config.yaml
num_hidden_layers: 8
hidden_size: 320
num_attention_heads: 5
num_key_value_heads: 5
head_dim: 64
intermediate_size: 1152
vocab_size: 3395
hidden_act: "gelu"
norm: "layernorm"
norm_place: "pre"
norm_eps: 1e-05
positions: "learned"
qk_norm: false
attn_scale: 0.125
bias: "none"
tie_word_embeddings: true
parallel_block: false
init: "trunc"
init_std_qkv: 0.0239
init_std_o: 0.00599
init_std_up: 0.0239
init_std_down: 0.00599
optimizer: "soap_variant"
learning_rate: 0.00473
lr_mult_o: 0.97
beta1: 0.95
beta2: 0.95
lr_head: 0.00696
warmup_steps: 200
schedule: "wsd"
decay_fraction: 1.0
decay_shape: "linear"
final_lr_fraction: 0.05
batch_tokens: 262144
max_seq_len: 256
doc_mask: true
train_tokens: 749500000
max_steps: 2860
dataset: "wikipedia_en"
Each number is 200 + 40 x the weight over its row's rms, rounded and kept within 0 to 999. Layers, rows and columns count from 0. The size before them is the row's rms in percent of the matrix's.

# layer 2 MLP down (transposed), 1152x320, rms 0.118, rows 857-900, columns 0-79
106,132,174,228,268,207,138,242,235,238,214,219,175,251,228,181,242,198,152,235,224,220,205,171,217,187,243,160,283,219,199,99,189,264,184,215,197,243,155,186,213,174,119,231,187,207,207,241,133,198,250,170,175,226,199,213,217,202,228,259,229,268,227,193,237,198,155,206,173,185,239,179,193,260,236,185,187,227,214,113,190
102,142,248,193,169,142,170,174,189,204,242,184,245,144,277,227,190,235,190,311,181,283,258,184,276,186,199,210,190,168,263,182,208,173,139,226,168,206,135,175,160,224,228,176,117,221,247,174,216,186,165,158,253,156,172,220,255,237,213,189,132,165,166,168,182,143,201,138,204,165,246,168,211,261,233,193,244,231,249,146,268
104,158,291,179,178,202,193,248,260,207,216,226,255,152,232,195,263,153,146,196,216,263,236,198,160,128,186,173,258,259,265,185,202,233,168,155,136,266,209,261,151,133,170,234,216,234,248,175,143,235,137,226,164,142,232,179,161,200,225,183,191,233,211,169,161,145,269,175,248,185,243,258,171,211,246,251,177,160,154,221,175
095,229,176,224,243,127,179,229,134,221,220,140,192,219,171,241,232,209,184,183,246,218,198,254,281,158,226,203,253,189,282,155,154,192,142,170,220,126,231,221,223,219,235,224,137,192,200,233,164,204,276,185,159,205,142,213,241,241,152,239,206,181,193,323,241,234,286,219,235,256,183,184,174,278,209,210,201,236,153,193,215
091,186,219,225,183,221,186,213,192,219,284,215,289,170,206,150,177,160,207,161,236,208,175,127,127,127,148,203,231,174,288,183,261,175,179,203,208,191,199,269,135,217,206,218,215,228,238,246,216,181,121,227,223,197,250,210,191,186,245,219,222,267,220,290,120,195,211,167,244,142,201,208,184,272,206,211,214,194,226,269,275
106,127,240,208,243,161,211,224,149,137,201,233,103,176,186,74,197,272,273,194,197,160,209,229,152,123,200,237,267,232,198,239,189,161,151,107,273,117,214,170,236,250,159,185,229,204,163,214,192,163,220,221,216,211,197,252,136,246,235,232,205,159,205,186,220,231,221,197,252,174,121,151,228,167,137,146,204,208,247,194,207
111,197,146,204,205,244,173,226,181,158,223,179,192,182,272,186,241,52,124,170,165,211,250,141,266,258,220,191,250,192,194,204,260,122,206,96,277,218,260,243,292,162,282,182,212,150,217,224,185,290,232,116,204,268,282,266,209,218,154,262,161,218,175,192,216,221,216,162,242,256,195,217,262,198,146,220,220,152,203,221,250
107,158,117,244,227,196,118,146,240,232,180,161,198,122,191,226,238,201,148,225,218,175,271,194,153,113,210,139,219,174,128,171,102,189,172,242,253,177,127,170,205,207,258,217,161,181,200,248,295,235,182,173,210,253,214,186,185,180,160,218,184,185,239,245,248,269,198,144,187,225,139,246,221,193,244,191,133,226,165,231,129
108,199,155,168,270,164,176,173,198,251,207,245,196,193,196,194,181,183,220,347,204,237,245,239,106,259,256,215,214,238,145,216,113,168,188,140,200,173,230,273,161,179,255,227,169,204,208,217,172,179,219,207,178,237,205,153,249,182,187,147,205,225,220,220,220,158,129,172,148,186,214,181,186,199,175,143,216,153,147,221,199
098,180,275,221,239,175,169,206,178,205,121,184,236,263,214,147,292,183,337,191,190,219,113,230,177,234,165,142,202,211,194,185,138,266,187,181,286,195,159,139,219,200,141,167,228,196,186,186,269,240,218,267,200,163,190,252,185,160,202,170,180,242,184,252,172,170,183,238,248,178,209,219,314,283,283,196,238,188,174,216,195
107,228,180,131,148,218,160,255,195,192,212,172,245,222,172,161,144,225,102,133,236,229,201,167,187,144,158,264,154,125,148,159,197,267,280,215,195,200,225,201,216,232,162,95,154,157,182,175,191,241,226,261,231,170,181,212,180,217,188,173,94,220,238,199,203,290,144,174,88,150,182,208,199,150,260,181,290,192,212,190,182
091,187,201,163,161,282,175,139,271,201,163,125,228,219,206,249,198,226,200,217,240,248,272,169,146,242,230,226,268,162,232,190,171,279,197,218,160,232,171,156,159,138,257,138,251,165,187,215,174,211,170,179,154,165,165,212,189,195,198,238,251,206,187,174,222,163,176,312,191,158,193,140,195,232,207,244,186,160,111,180,305
102,136,175,223,203,223,135,173,219,250,209,194,246,233,193,172,228,152,229,256,155,152,233,235,215,208,229,219,239,247,150,189,232,197,197,207,155,149,225,163,180,227,157,243,283,191,222,222,249,111,170,273,185,226,289,193,229,209,166,148,165,205,155,177,198,85,105,192,176,238,202,216,260,189,186,222,222,75,115,197,222
093,237,276,193,157,170,190,200,165,180,208,166,157,218,156,243,167,217,196,200,208,205,171,259,232,110,218,199,149,138,237,212,201,196,219,200,201,137,198,167,192,198,193,251,153,179,236,238,237,195,196,200,154,277,231,183,191,227,195,207,216,183,196,190,200,266,135,182,211,121,169,212,190,214,162,159,158,221,178,196,206
109,238,228,192,201,262,229,138,234,191,225,216,159,263,176,214,166,233,146,195,116,263,200,271,208,196,209,205,193,206,184,195,194,204,227,257,223,196,202,212,206,193,138,318,182,146,207,176,253,260,206,104,169,247,204,175,227,222,215,204,184,171,249,276,192,227,270,121,199,228,187,162,176,184,212,192,75,222,189,229,175
095,193,216,234,200,178,251,146,154,188,227,210,236,236,174,310,191,158,294,184,224,208,200,208,195,209,179,156,232,215,162,200,220,228,243,177,224,251,220,251,186,201,238,222,239,244,113,265,190,191,135,233,201,117,127,237,150,226,269,127,87,188,194,241,162,146,232,205,199,236,179,136,137,153,207,305,178,183,166,185,175
092,240,228,210,212,240,220,173,156,220,250,244,181,196,209,128,164,234,163,210,265,209,232,186,196,213,227,164,241,214,183,216,200,166,168,232,208,201,267,171,305,243,164,174,223,234,197,264,224,237,151,140,186,304,157,220,215,162,221,285,242,303,227,203,177,216,219,216,224,218,199,237,166,216,206,242,190,260,135,190,223
111,146,178,206,230,186,167,164,207,231,193,189,210,195,187,152,193,192,203,184,145,215,245,269,228,194,270,165,190,184,172,171,173,215,211,200,154,173,245,287,239,239,170,205,255,233,249,287,192,191,185,186,191,245,187,199,248,153,155,174,294,170,163,222,172,168,283,173,220,236,217,284,139,289,206,184,167,228,172,271,208
099,135,157,248,251,144,191,220,204,177,239,191,218,236,219,187,206,137,228,254,180,197,205,257,187,183,223,228,195,169,232,139,181,208,184,163,221,231,148,157,215,183,211,235,221,210,186,181,244,262,149,196,171,157,91,171,183,143,203,187,199,198,128,185,185,214,148,204,214,219,244,169,157,144,207,149,111,142,246,188,97
100,210,187,255,258,173,255,174,159,211,219,240,215,242,277,214,244,207,247,161,174,272,155,258,195,224,146,181,234,176,216,184,211,175,103,265,178,169,185,281,207,219,192,138,249,161,202,151,242,215,181,214,227,138,218,172,203,195,212,190,259,219,185,203,205,153,181,226,219,210,268,231,217,176,157,178,197,235,200,172,190
107,203,231,228,158,136,172,204,157,164,213,235,183,185,171,227,170,165,229,166,238,230,228,300,199,298,162,196,189,175,124,260,196,145,177,203,157,253,223,169,190,270,152,189,192,295,213,190,179,170,180,205,182,219,194,229,223,209,275,249,205,185,179,232,212,228,202,124,169,275,130,122,275,245,203,225,233,188,218,247,226
108,166,210,221,197,217,244,220,212,167,159,165,173,215,152,236,203,267,205,181,172,164,180,255,200,199,226,114,237,245,151,202,218,200,145,144,204,152,188,172,210,118,172,192,221,206,184,199,208,188,206,193,144,217,143,166,230,130,218,188,167,252,180,126,186,255,171,177,173,159,214,146,211,263,193,220,183,203,247,167,250
106,229,210,257,181,160,198,251,236,236,212,157,139,193,190,237,168,185,229,201,146,193,165,163,203,178,175,142,285,172,196,143,232,162,206,127,156,229,232,213,189,227,214,163,222,229,229,277,229,126,242,203,228,153,206,159,262,165,240,176,281,227,155,181,215,173,251,221,274,152,170,204,123,199,139,263,243,117,186,214,209
100,186,222,182,123,255,215,226,179,132,190,211,231,204,167,237,141,265,198,170,162,190,217,228,208,230,135,201,190,195,144,290,336,178,197,296,253,215,189,221,156,162,221,203,176,198,107,206,211,110,207,145,190,152,173,218,259,228,163,260,201,158,278,204,248,175,253,204,189,220,195,158,178,216,194,198,114,103,191,194,268
097,182,246,257,104,222,246,226,138,161,209,172,152,243,177,216,227,181,153,98,152,179,249,144,242,145,239,149,131,266,200,268,203,235,235,218,202,242,158,169,247,269,151,220,206,230,242,108,174,178,209,208,151,154,231,132,66,258,224,203,180,169,121,196,92,197,113,245,157,156,232,279,232,222,197,175,241,194,211,211,236
087,257,206,139,228,198,306,149,163,153,251,176,171,140,184,127,189,293,150,162,213,235,173,211,209,270,206,154,156,156,133,195,236,174,219,216,221,160,127,241,197,196,244,215,158,210,210,263,208,165,210,214,201,232,195,189,181,237,216,219,217,228,186,196,212,170,156,193,190,240,258,171,220,255,244,230,185,112,232,177,234
114,240,241,143,206,183,229,209,179,207,150,236,233,167,150,192,210,241,183,177,251,224,198,174,251,174,175,181,132,219,165,157,250,270,246,215,157,268,170,172,250,203,273,155,211,241,182,320,214,128,219,160,226,205,216,231,196,157,208,271,149,208,197,216,226,251,178,203,181,114,251,272,143,223,173,227,205,298,135,184,154
100,169,221,231,180,242,184,254,181,197,145,184,204,240,199,198,240,223,166,280,246,165,205,245,187,202,170,189,276,160,193,262,164,189,178,246,169,170,268,170,187,182,146,241,266,233,218,175,173,197,327,256,141,150,201,211,177,251,168,158,185,168,192,228,212,243,210,206,197,119,171,193,286,187,247,179,227,204,150,225,179
101,216,165,190,277,202,131,211,243,160,262,250,209,210,265,204,147,219,160,218,132,168,211,185,168,204,135,177,200,256,193,208,210,224,204,186,140,180,154,195,214,159,196,255,223,244,204,192,232,223,184,195,145,245,203,165,182,170,233,145,219,197,284,166,252,231,218,226,223,193,193,183,238,203,296,156,192,219,163,169,230
096,183,149,253,205,159,142,268,204,189,192,203,228,203,179,181,195,234,230,170,190,177,169,240,216,232,215,248,184,164,147,179,218,211,189,148,282,188,240,197,185,259,190,189,165,224,220,145,215,198,176,185,233,168,126,272,232,171,243,145,258,206,209,229,130,168,221,200,245,168,162,230,197,199,231,235,114,182,205,195,302
103,138,249,249,219,175,152,162,224,173,170,203,218,223,208,212,225,270,207,188,159,240,152,223,178,175,230,180,233,227,221,130,168,226,186,186,184,228,278,215,271,205,177,174,211,226,197,180,208,235,198,193,164,161,229,210,225,199,127,184,137,165,152,202,222,259,195,194,162,192,171,196,205,163,224,186,207,154,287,162,146
091,163,238,188,225,130,230,193,238,153,176,232,212,253,161,164,280,175,194,172,162,234,258,162,147,268,205,133,217,221,264,139,211,202,187,233,229,189,210,205,142,171,216,231,252,133,218,226,159,251,256,240,181,120,121,258,233,189,203,213,173,148,221,168,155,225,229,170,209,171,171,194,211,205,202,159,204,201,226,205,161
090,201,208,213,209,211,181,270,173,198,122,237,235,163,198,143,247,232,134,214,224,215,209,178,230,166,149,233,196,222,190,242,147,227,152,174,285,215,173,288,237,174,174,133,182,226,231,150,149,185,217,189,238,234,221,212,162,263,246,78,174,112,224,234,230,219,163,201,182,162,233,157,210,110,140,170,200,209,147,225,203
094,124,206,248,269,188,194,187,191,175,224,185,172,194,152,170,237,188,112,196,168,201,223,169,196,288,207,206,296,245,224,97,147,231,206,236,161,198,196,189,207,210,199,265,207,279,237,200,256,194,198,209,165,196,201,150,183,174,189,216,222,222,169,227,120,197,246,213,203,200,197,154,209,170,264,278,246,184,224,137,169
106,189,112,177,255,253,221,241,123,227,295,239,176,215,244,175,171,179,168,236,162,147,241,215,124,201,247,149,186,177,274,139,242,199,195,142,149,252,249,235,224,162,108,272,182,145,183,128,216,202,180,186,184,228,211,177,262,292,243,260,203,179,212,256,203,239,217,145,207,261,193,200,244,202,222,183,187,201,202,177,210
104,198,178,157,195,202,234,175,195,194,247,103,214,163,182,262,194,218,240,198,210,266,249,219,211,168,197,283,184,209,214,151,206,138,218,210,211,94,214,171,155,225,148,342,185,171,176,163,219,199,178,195,217,218,192,218,199,211,251,249,159,266,231,251,237,200,178,225,186,140,256,224,260,239,203,266,219,194,191,259,224
107,288,184,251,198,192,199,193,236,132,258,187,202,268,187,199,251,163,222,287,203,269,219,214,118,195,228,232,212,266,187,145,202,232,118,142,225,200,225,215,248,197,199,158,189,264,173,245,244,251,211,224,250,159,197,139,218,171,189,232,245,201,210,203,223,192,136,157,244,215,185,221,115,253,222,150,165,198,189,187,239
094,221,184,183,225,173,234,165,189,181,156,200,189,202,192,184,253,165,188,225,127,190,198,127,208,215,201,157,160,183,187,167,207,160,139,196,162,190,199,107,191,172,191,236,244,230,197,234,188,224,159,206,153,207,199,163,225,249,230,210,185,252,232,294,215,136,116,160,271,250,253,177,183,231,200,215,174,201,176,160,159
095,142,231,213,121,142,225,208,205,250,176,137,204,159,302,291,183,207,262,250,194,168,222,168,234,171,187,205,188,229,170,176,226,144,174,169,236,205,273,274,198,212,243,80,205,191,144,254,207,188,223,205,205,272,201,144,171,256,85,128,234,176,230,266,193,151,163,240,156,220,179,178,216,248,238,182,231,138,190,196,254
110,222,206,218,256,136,231,125,148,168,157,212,212,206,198,262,238,227,251,212,158,257,242,199,250,214,148,148,224,233,192,167,213,233,181,228,133,186,128,152,191,165,140,184,231,212,204,234,137,180,215,184,235,226,248,245,145,162,183,249,185,115,274,151,206,106,208,145,189,130,228,146,242,126,179,157,234,183,250,168,202
102,149,183,218,184,233,125,210,212,198,171,112,130,169,140,184,140,231,221,190,208,141,161,191,173,263,221,248,244,200,255,249,226,184,199,229,221,208,226,189,265,169,192,281,241,137,132,164,262,201,191,161,178,230,164,144,206,179,160,168,208,262,161,203,190,241,198,167,173,191,107,212,184,113,150,201,186,167,144,273,163
099,112,104,226,281,222,159,161,307,242,148,148,186,204,255,202,136,240,133,177,169,212,199,197,160,157,190,217,148,219,187,270,179,244,188,227,202,204,177,234,239,202,186,204,227,198,231,185,235,148,233,236,206,146,234,145,226,217,221,129,154,203,204,198,190,195,143,237,217,193,239,207,191,204,152,192,242,257,214,210,194
092,191,147,174,185,232,131,153,152,206,248,167,235,233,230,273,151,139,271,222,299,188,179,238,224,215,190,194,231,217,131,152,217,220,273,183,159,178,213,234,199,212,163,239,260,220,212,162,212,188,276,239,192,187,118,169,248,144,279,215,238,159,203,220,243,189,121,202,135,175,166,251,148,178,181,198,159,213,262,116,212
107,168,259,179,177,226,234,206,189,179,175,188,119,180,199,169,223,206,198,198,159,232,185,159,169,229,230,236,208,230,264,220,225,270,148,145,169,215,219,175,195,199,262,175,189,216,151,245,166,145,212,175,99,115,186,169,157,149,150,209,211,208,211,163,109,179,177,223,268,188,230,226,228,234,155,143,108,231,201,195,156
# layer 2 MLP up, 1152x320, rms 0.124, rows 858-901, columns 0-79
100,278,106,186,156,160,248,224,234,166,200,246,226,252,191,272,196,197,185,216,220,187,158,165,214,154,120,168,226,229,148,224,189,197,218,233,189,247,213,185,211,202,144,184,229,111,250,244,211,203,177,215,211,269,223,212,106,207,281,178,220,273,147,192,218,169,161,206,177,113,161,174,230,139,214,194,195,239,198,207,195
098,104,181,168,177,152,149,217,205,264,184,293,154,138,183,207,207,143,240,182,168,189,192,192,171,164,194,167,192,189,176,185,137,173,260,232,248,217,273,205,241,201,212,167,245,258,158,251,169,216,244,198,200,172,203,159,236,232,186,160,227,203,241,188,182,227,243,190,188,251,207,236,210,227,78,226,235,251,166,181,146
095,210,222,206,185,217,196,236,228,245,173,313,209,218,228,211,171,236,251,261,224,172,179,206,186,254,203,240,191,196,177,242,259,229,215,249,145,283,232,164,142,201,140,204,189,172,176,149,219,220,101,182,184,196,263,166,198,188,216,238,245,177,213,187,207,227,203,257,212,112,273,301,214,155,242,124,167,206,263,240,174
097,190,179,228,230,155,191,234,173,202,174,146,221,224,195,169,197,204,164,220,132,204,133,185,221,241,224,196,196,219,308,186,101,180,188,254,229,204,204,135,166,158,209,197,167,193,197,274,184,268,185,136,276,235,197,261,170,199,161,224,197,265,196,204,124,228,172,167,260,192,240,141,155,227,198,171,234,249,183,200,222
100,221,173,187,286,179,171,246,178,165,233,196,191,191,198,262,156,174,236,156,192,161,249,197,249,208,210,224,206,165,165,204,152,257,171,146,217,154,268,102,115,255,183,158,200,146,241,166,182,247,181,168,243,200,174,171,224,205,255,235,190,195,232,193,252,177,212,245,136,239,271,250,204,126,171,231,162,122,155,168,242
101,233,171,128,252,180,292,219,187,176,177,160,282,225,176,151,192,147,168,149,216,132,208,238,154,134,229,250,125,173,179,220,233,248,221,176,186,235,230,180,135,179,258,156,122,207,158,176,183,186,224,196,197,238,118,235,199,168,256,131,197,188,258,219,217,142,140,253,142,173,192,228,245,203,200,143,175,180,209,147,250
104,240,194,208,198,229,193,210,242,188,190,251,202,182,213,251,233,236,192,229,190,153,281,161,232,138,140,322,166,199,104,173,130,234,206,94,223,179,141,221,152,205,199,217,251,260,202,187,248,264,195,152,206,240,200,149,132,220,174,165,188,196,232,238,144,296,260,207,221,164,197,214,258,210,242,192,175,213,221,200,242
102,211,239,237,196,200,140,214,153,165,234,200,173,172,218,103,222,201,174,242,194,158,287,177,198,187,248,178,149,216,186,280,156,210,173,207,149,259,180,202,253,248,236,226,178,209,276,236,158,227,247,199,232,204,111,221,212,218,112,221,262,251,200,211,172,206,191,223,237,195,179,181,198,214,213,142,194,157,153,237,192
099,237,180,158,177,227,247,223,151,156,225,231,149,201,164,220,259,213,207,195,277,150,186,157,228,148,184,194,217,138,174,154,182,228,182,200,206,153,241,218,172,239,196,176,195,208,240,232,197,293,199,195,239,163,213,212,171,132,206,227,204,150,214,212,219,119,207,157,200,186,129,197,125,234,162,171,154,223,142,190,204
115,180,159,246,236,183,267,191,184,163,261,210,187,143,224,228,180,212,224,153,188,159,184,255,199,179,255,189,122,171,155,232,185,225,225,200,193,235,144,232,179,157,165,225,159,184,314,214,184,233,135,206,140,160,116,255,172,242,200,170,243,188,263,300,161,217,255,222,130,273,266,289,196,171,213,208,173,234,254,244,264
090,214,175,220,213,256,209,158,271,162,182,220,122,131,227,228,263,221,126,204,194,221,189,192,297,132,197,241,174,102,209,259,173,236,218,235,180,230,168,165,267,153,151,219,207,243,226,259,193,229,187,178,247,200,212,229,185,144,126,189,258,164,185,127,264,144,253,177,239,226,156,156,217,170,189,209,238,220,245,154,187
099,220,139,186,142,213,193,244,324,231,233,154,140,268,162,105,168,174,150,163,107,216,180,181,222,204,178,248,215,234,170,292,178,211,203,189,232,252,214,164,231,221,198,185,195,207,188,198,188,177,235,213,172,201,251,206,251,197,193,187,212,178,223,141,206,144,280,213,147,175,166,208,263,206,156,275,134,272,254,232,186
097,181,230,201,178,297,181,196,139,195,175,178,230,201,181,145,94,177,212,206,252,209,226,186,187,215,277,215,248,194,214,97,292,169,302,247,166,203,225,149,179,170,156,174,185,214,201,112,192,160,199,157,172,123,184,254,251,182,180,221,170,151,253,268,209,192,191,285,269,195,235,171,205,178,214,143,213,206,258,179,209
096,216,214,188,149,204,257,249,216,231,215,176,167,235,197,279,266,203,265,229,166,263,202,218,192,113,163,181,141,247,196,137,258,160,291,228,217,217,185,194,177,210,160,287,314,267,143,210,259,274,169,192,102,149,141,232,220,199,105,233,231,163,247,240,207,193,209,191,154,161,178,202,210,191,169,156,193,159,269,199,201
093,206,241,277,267,214,149,231,126,169,157,196,268,161,185,208,189,199,150,203,176,123,208,178,205,227,200,218,170,147,186,203,230,256,137,194,209,220,213,220,212,198,186,200,173,217,189,222,228,137,183,182,178,240,222,125,266,191,221,210,263,262,169,179,231,230,235,235,187,232,248,182,270,143,222,189,182,179,211,213,181
102,205,261,210,207,179,192,188,252,156,233,228,308,194,203,263,260,156,268,210,214,118,174,215,180,195,299,236,183,113,187,187,160,182,227,275,108,241,176,231,145,222,177,133,199,178,227,181,220,145,291,251,233,181,201,268,200,186,220,180,171,199,326,211,148,241,178,210,217,216,247,215,247,209,168,78,229,163,175,216,171
097,184,175,220,216,176,192,304,215,213,220,225,190,170,168,157,231,207,168,148,118,163,188,216,225,190,214,247,172,250,120,183,152,241,210,231,190,194,190,136,228,178,174,228,213,232,168,276,214,143,228,221,260,244,251,215,150,202,228,170,227,211,173,162,168,139,221,174,203,245,209,187,183,221,142,192,200,149,184,158,179
097,233,125,227,203,194,133,159,220,259,131,152,225,196,176,188,222,178,152,93,262,192,197,235,170,194,140,126,217,225,167,223,236,231,155,217,198,260,259,194,195,144,203,246,186,258,207,233,184,216,216,212,170,225,153,240,151,171,225,173,194,167,83,247,195,196,203,240,221,178,202,132,127,219,219,180,184,173,165,165,145
102,154,211,237,178,150,187,178,241,193,160,223,196,182,185,215,153,102,256,192,231,179,166,139,199,204,248,228,174,118,176,189,151,206,232,118,212,187,172,229,190,218,218,259,261,219,168,174,245,191,162,228,172,244,218,219,166,190,160,147,197,205,200,144,149,205,166,187,259,119,133,272,216,228,172,211,168,174,184,147,279
102,181,171,148,336,231,238,202,246,139,140,237,137,196,174,208,177,164,189,276,247,189,132,198,178,223,221,91,232,180,100,194,216,194,207,229,117,228,208,141,241,220,218,143,226,194,175,302,201,225,195,200,198,173,186,150,257,206,219,207,190,141,141,145,172,255,189,298,169,265,222,223,223,189,166,162,206,204,187,144,271
101,226,147,139,223,214,256,117,150,157,217,223,185,277,221,200,203,208,172,193,225,221,196,122,161,171,198,228,177,238,205,245,170,191,276,245,174,182,126,272,158,284,136,157,143,196,228,184,178,225,129,237,158,164,195,176,199,247,156,224,185,159,165,229,189,239,191,200,160,255,205,114,227,219,240,212,216,184,212,265,173
099,260,199,204,262,253,264,180,167,142,157,192,197,155,193,201,118,210,195,176,194,171,215,202,183,195,185,180,194,178,184,186,166,200,164,226,206,171,243,244,266,245,180,170,224,197,217,225,212,236,236,216,239,189,228,132,162,267,189,176,154,182,230,142,136,152,241,178,204,177,251,150,157,157,217,207,241,262,207,157,168
100,169,217,210,241,126,190,111,206,207,243,188,227,252,215,195,134,236,190,210,229,167,134,220,263,131,181,215,208,184,223,210,141,267,160,169,165,145,219,241,133,197,214,230,199,259,242,188,199,229,231,145,223,190,259,173,160,187,212,174,204,216,246,187,240,200,220,192,229,151,150,244,190,203,202,129,240,153,209,217,200
115,208,274,188,221,175,190,193,257,196,230,117,215,191,216,154,140,154,262,293,220,170,225,274,211,224,200,195,261,204,218,214,180,217,152,144,128,154,157,216,233,187,261,208,216,232,196,244,155,231,136,201,215,171,184,188,219,264,237,101,205,196,193,169,222,231,175,196,216,181,239,239,152,199,180,181,161,199,146,171,155
095,205,208,197,205,235,242,205,207,155,172,222,195,180,237,234,240,215,289,165,180,163,188,101,155,284,227,207,226,156,178,148,201,222,177,169,152,247,206,145,146,186,188,193,208,253,218,201,149,270,279,194,191,179,169,175,272,210,217,193,196,187,192,225,119,197,172,155,299,149,206,212,186,206,133,164,282,164,165,196,167
097,202,240,154,171,217,122,200,115,252,144,186,207,229,227,166,216,177,278,236,183,165,206,180,149,165,228,240,210,211,212,245,182,198,215,188,223,226,214,204,198,195,302,193,97,182,203,185,142,194,200,201,176,179,135,183,228,131,186,153,166,148,252,237,148,79,169,176,187,136,258,228,241,199,228,193,248,244,210,176,196
099,210,222,147,215,242,181,190,180,229,195,210,178,183,199,247,179,203,235,185,130,193,227,218,217,282,223,181,160,189,259,236,279,204,177,193,199,176,164,266,143,161,225,236,198,211,296,150,161,176,81,142,212,152,158,186,159,253,182,210,266,185,224,190,137,184,164,235,173,256,191,150,171,257,236,174,177,191,219,180,145
099,154,178,149,173,215,176,262,246,238,252,175,181,207,128,140,210,203,252,213,159,141,213,185,139,167,240,188,219,205,180,198,152,175,188,147,199,153,172,181,152,235,172,99,195,252,199,161,182,226,201,196,225,204,198,176,226,198,178,178,225,129,252,146,151,210,167,215,227,171,189,251,199,225,223,197,143,236,216,250,153
099,246,200,182,160,211,195,131,196,189,152,205,222,245,182,163,247,197,191,221,184,151,182,288,240,202,180,181,265,263,233,215,183,244,144,209,229,178,172,189,157,201,174,161,196,186,188,215,261,152,119,198,259,237,196,196,217,208,179,249,214,177,213,191,258,229,163,191,108,189,223,193,147,167,261,217,208,200,193,209,162
106,199,104,177,200,206,210,237,118,132,245,206,214,199,279,242,145,200,184,145,228,144,217,115,179,171,179,244,219,195,221,190,198,259,198,269,240,221,205,215,168,261,163,214,212,198,169,198,148,217,222,159,146,210,198,225,234,195,174,169,183,147,214,145,209,241,172,261,142,224,224,205,224,221,231,167,161,166,215,214,232
100,175,145,175,169,267,177,217,173,240,154,182,245,255,172,192,161,198,281,281,111,166,181,194,207,178,238,295,198,190,191,186,165,335,128,296,190,202,157,187,162,278,228,203,153,264,229,189,234,146,222,143,189,166,221,185,197,155,227,164,263,175,207,243,246,177,150,238,268,205,214,205,132,205,173,205,192,137,200,234,237
098,207,203,173,250,179,216,155,228,191,278,213,242,187,227,219,185,219,211,237,218,185,288,166,178,162,228,53,203,208,171,214,167,187,145,236,175,270,183,192,202,190,170,229,196,168,153,254,236,244,186,165,185,186,202,193,249,206,213,191,207,214,240,185,212,213,230,194,223,245,195,186,272,255,165,157,209,208,296,158,219
097,264,264,261,180,193,172,152,179,202,150,267,226,173,141,235,239,207,243,210,134,179,188,201,172,126,205,251,154,253,203,271,274,260,203,135,161,241,136,212,221,246,107,198,228,119,201,253,168,275,272,232,208,183,166,194,162,302,215,231,157,129,173,191,258,180,211,155,146,125,171,153,260,217,135,187,140,251,203,197,191
106,197,182,191,214,235,211,231,133,283,161,219,280,208,165,248,166,181,222,219,194,180,195,179,246,200,160,165,214,208,229,184,211,201,192,225,252,276,201,190,168,207,149,207,214,237,227,150,173,194,153,208,117,193,199,205,176,190,231,204,190,188,252,204,222,143,188,190,218,198,186,160,253,184,219,189,136,181,179,206,230
095,213,174,130,165,236,299,233,161,163,182,260,175,171,264,137,166,238,210,203,226,209,247,216,175,147,223,211,190,308,166,129,184,194,199,170,174,248,192,209,251,278,184,239,174,227,245,183,205,262,237,273,207,151,219,198,261,174,184,235,206,185,188,241,164,204,164,249,139,138,205,300,191,262,142,254,230,138,223,217,185
101,178,277,192,304,238,180,164,218,179,250,184,202,241,208,161,157,134,260,241,171,189,255,263,206,164,247,186,87,127,134,236,224,227,229,221,193,246,178,128,208,218,205,261,199,169,220,295,221,164,119,225,224,198,240,214,214,258,160,224,217,218,200,161,210,211,187,119,204,191,278,225,168,249,159,193,242,120,248,178,150
097,225,234,199,210,185,207,183,252,121,228,231,252,233,212,179,191,199,261,262,284,230,188,306,160,205,176,193,245,226,248,246,227,211,151,167,151,282,232,241,159,205,203,173,240,264,126,200,147,234,179,172,177,228,169,264,226,184,190,181,234,191,130,196,146,165,224,139,85,193,228,161,222,192,200,213,162,275,133,236,170
097,251,208,146,146,132,122,278,226,154,157,193,211,182,83,160,214,224,158,184,230,269,199,181,143,188,238,255,149,173,187,157,187,282,243,199,254,210,220,232,142,195,254,201,164,166,163,237,221,166,217,201,136,208,242,263,164,163,245,193,88,238,205,133,247,240,196,136,204,219,180,161,191,168,179,237,77,291,212,168,209
107,303,118,202,167,177,192,197,178,213,227,200,178,208,217,206,229,173,202,189,176,225,226,213,235,163,216,215,246,134,243,189,204,192,201,200,188,184,232,188,165,214,185,260,244,223,235,211,227,189,249,183,168,248,229,188,200,201,92,264,229,208,213,208,254,202,266,153,237,228,226,153,179,223,128,258,297,189,275,189,173
103,258,149,225,300,214,222,157,254,240,199,179,192,216,224,221,180,256,199,190,234,190,281,130,226,133,195,231,208,136,191,161,258,204,178,188,204,203,170,164,147,230,227,210,275,201,258,262,241,233,124,258,191,272,186,208,152,186,187,198,117,224,183,279,157,226,217,184,203,143,166,174,255,245,213,241,135,172,251,201,163
089,188,224,132,147,165,253,216,154,227,141,239,212,217,106,215,219,191,177,218,194,182,216,166,221,248,154,166,222,172,237,237,219,169,207,189,196,142,186,119,157,161,248,257,177,151,216,218,168,253,176,208,165,281,145,255,218,166,219,223,208,194,234,250,168,197,245,177,235,189,186,189,151,133,153,241,205,258,117,159,178
098,217,154,227,278,153,239,259,245,169,189,267,190,215,178,174,174,186,218,182,204,222,161,170,200,160,165,141,151,105,249,263,217,154,151,199,174,188,202,233,165,212,268,164,114,220,215,247,175,212,216,215,209,158,254,207,135,217,155,167,149,159,217,164,210,192,142,174,222,145,273,136,181,196,191,228,275,168,238,205,175
110,227,236,171,180,238,180,204,193,169,233,190,195,295,158,195,166,178,247,207,221,129,178,232,219,249,176,219,184,217,195,225,178,214,142,250,166,238,188,156,169,137,227,252,250,159,211,160,177,234,220,211,248,209,166,219,167,184,237,179,149,194,253,284,148,274,178,142,245,175,151,196,190,164,229,131,153,191,188,237,237
093,146,220,177,250,188,198,232,153,178,252,256,262,185,206,194,127,229,167,195,181,151,264,208,253,183,214,208,151,178,155,202,141,151,203,199,172,191,249,161,157,153,138,221,177,243,189,241,269,258,252,171,136,260,215,174,237,247,269,170,165,263,170,171,141,206,227,194,144,228,137,222,160,231,185,174,208,195,277,171,213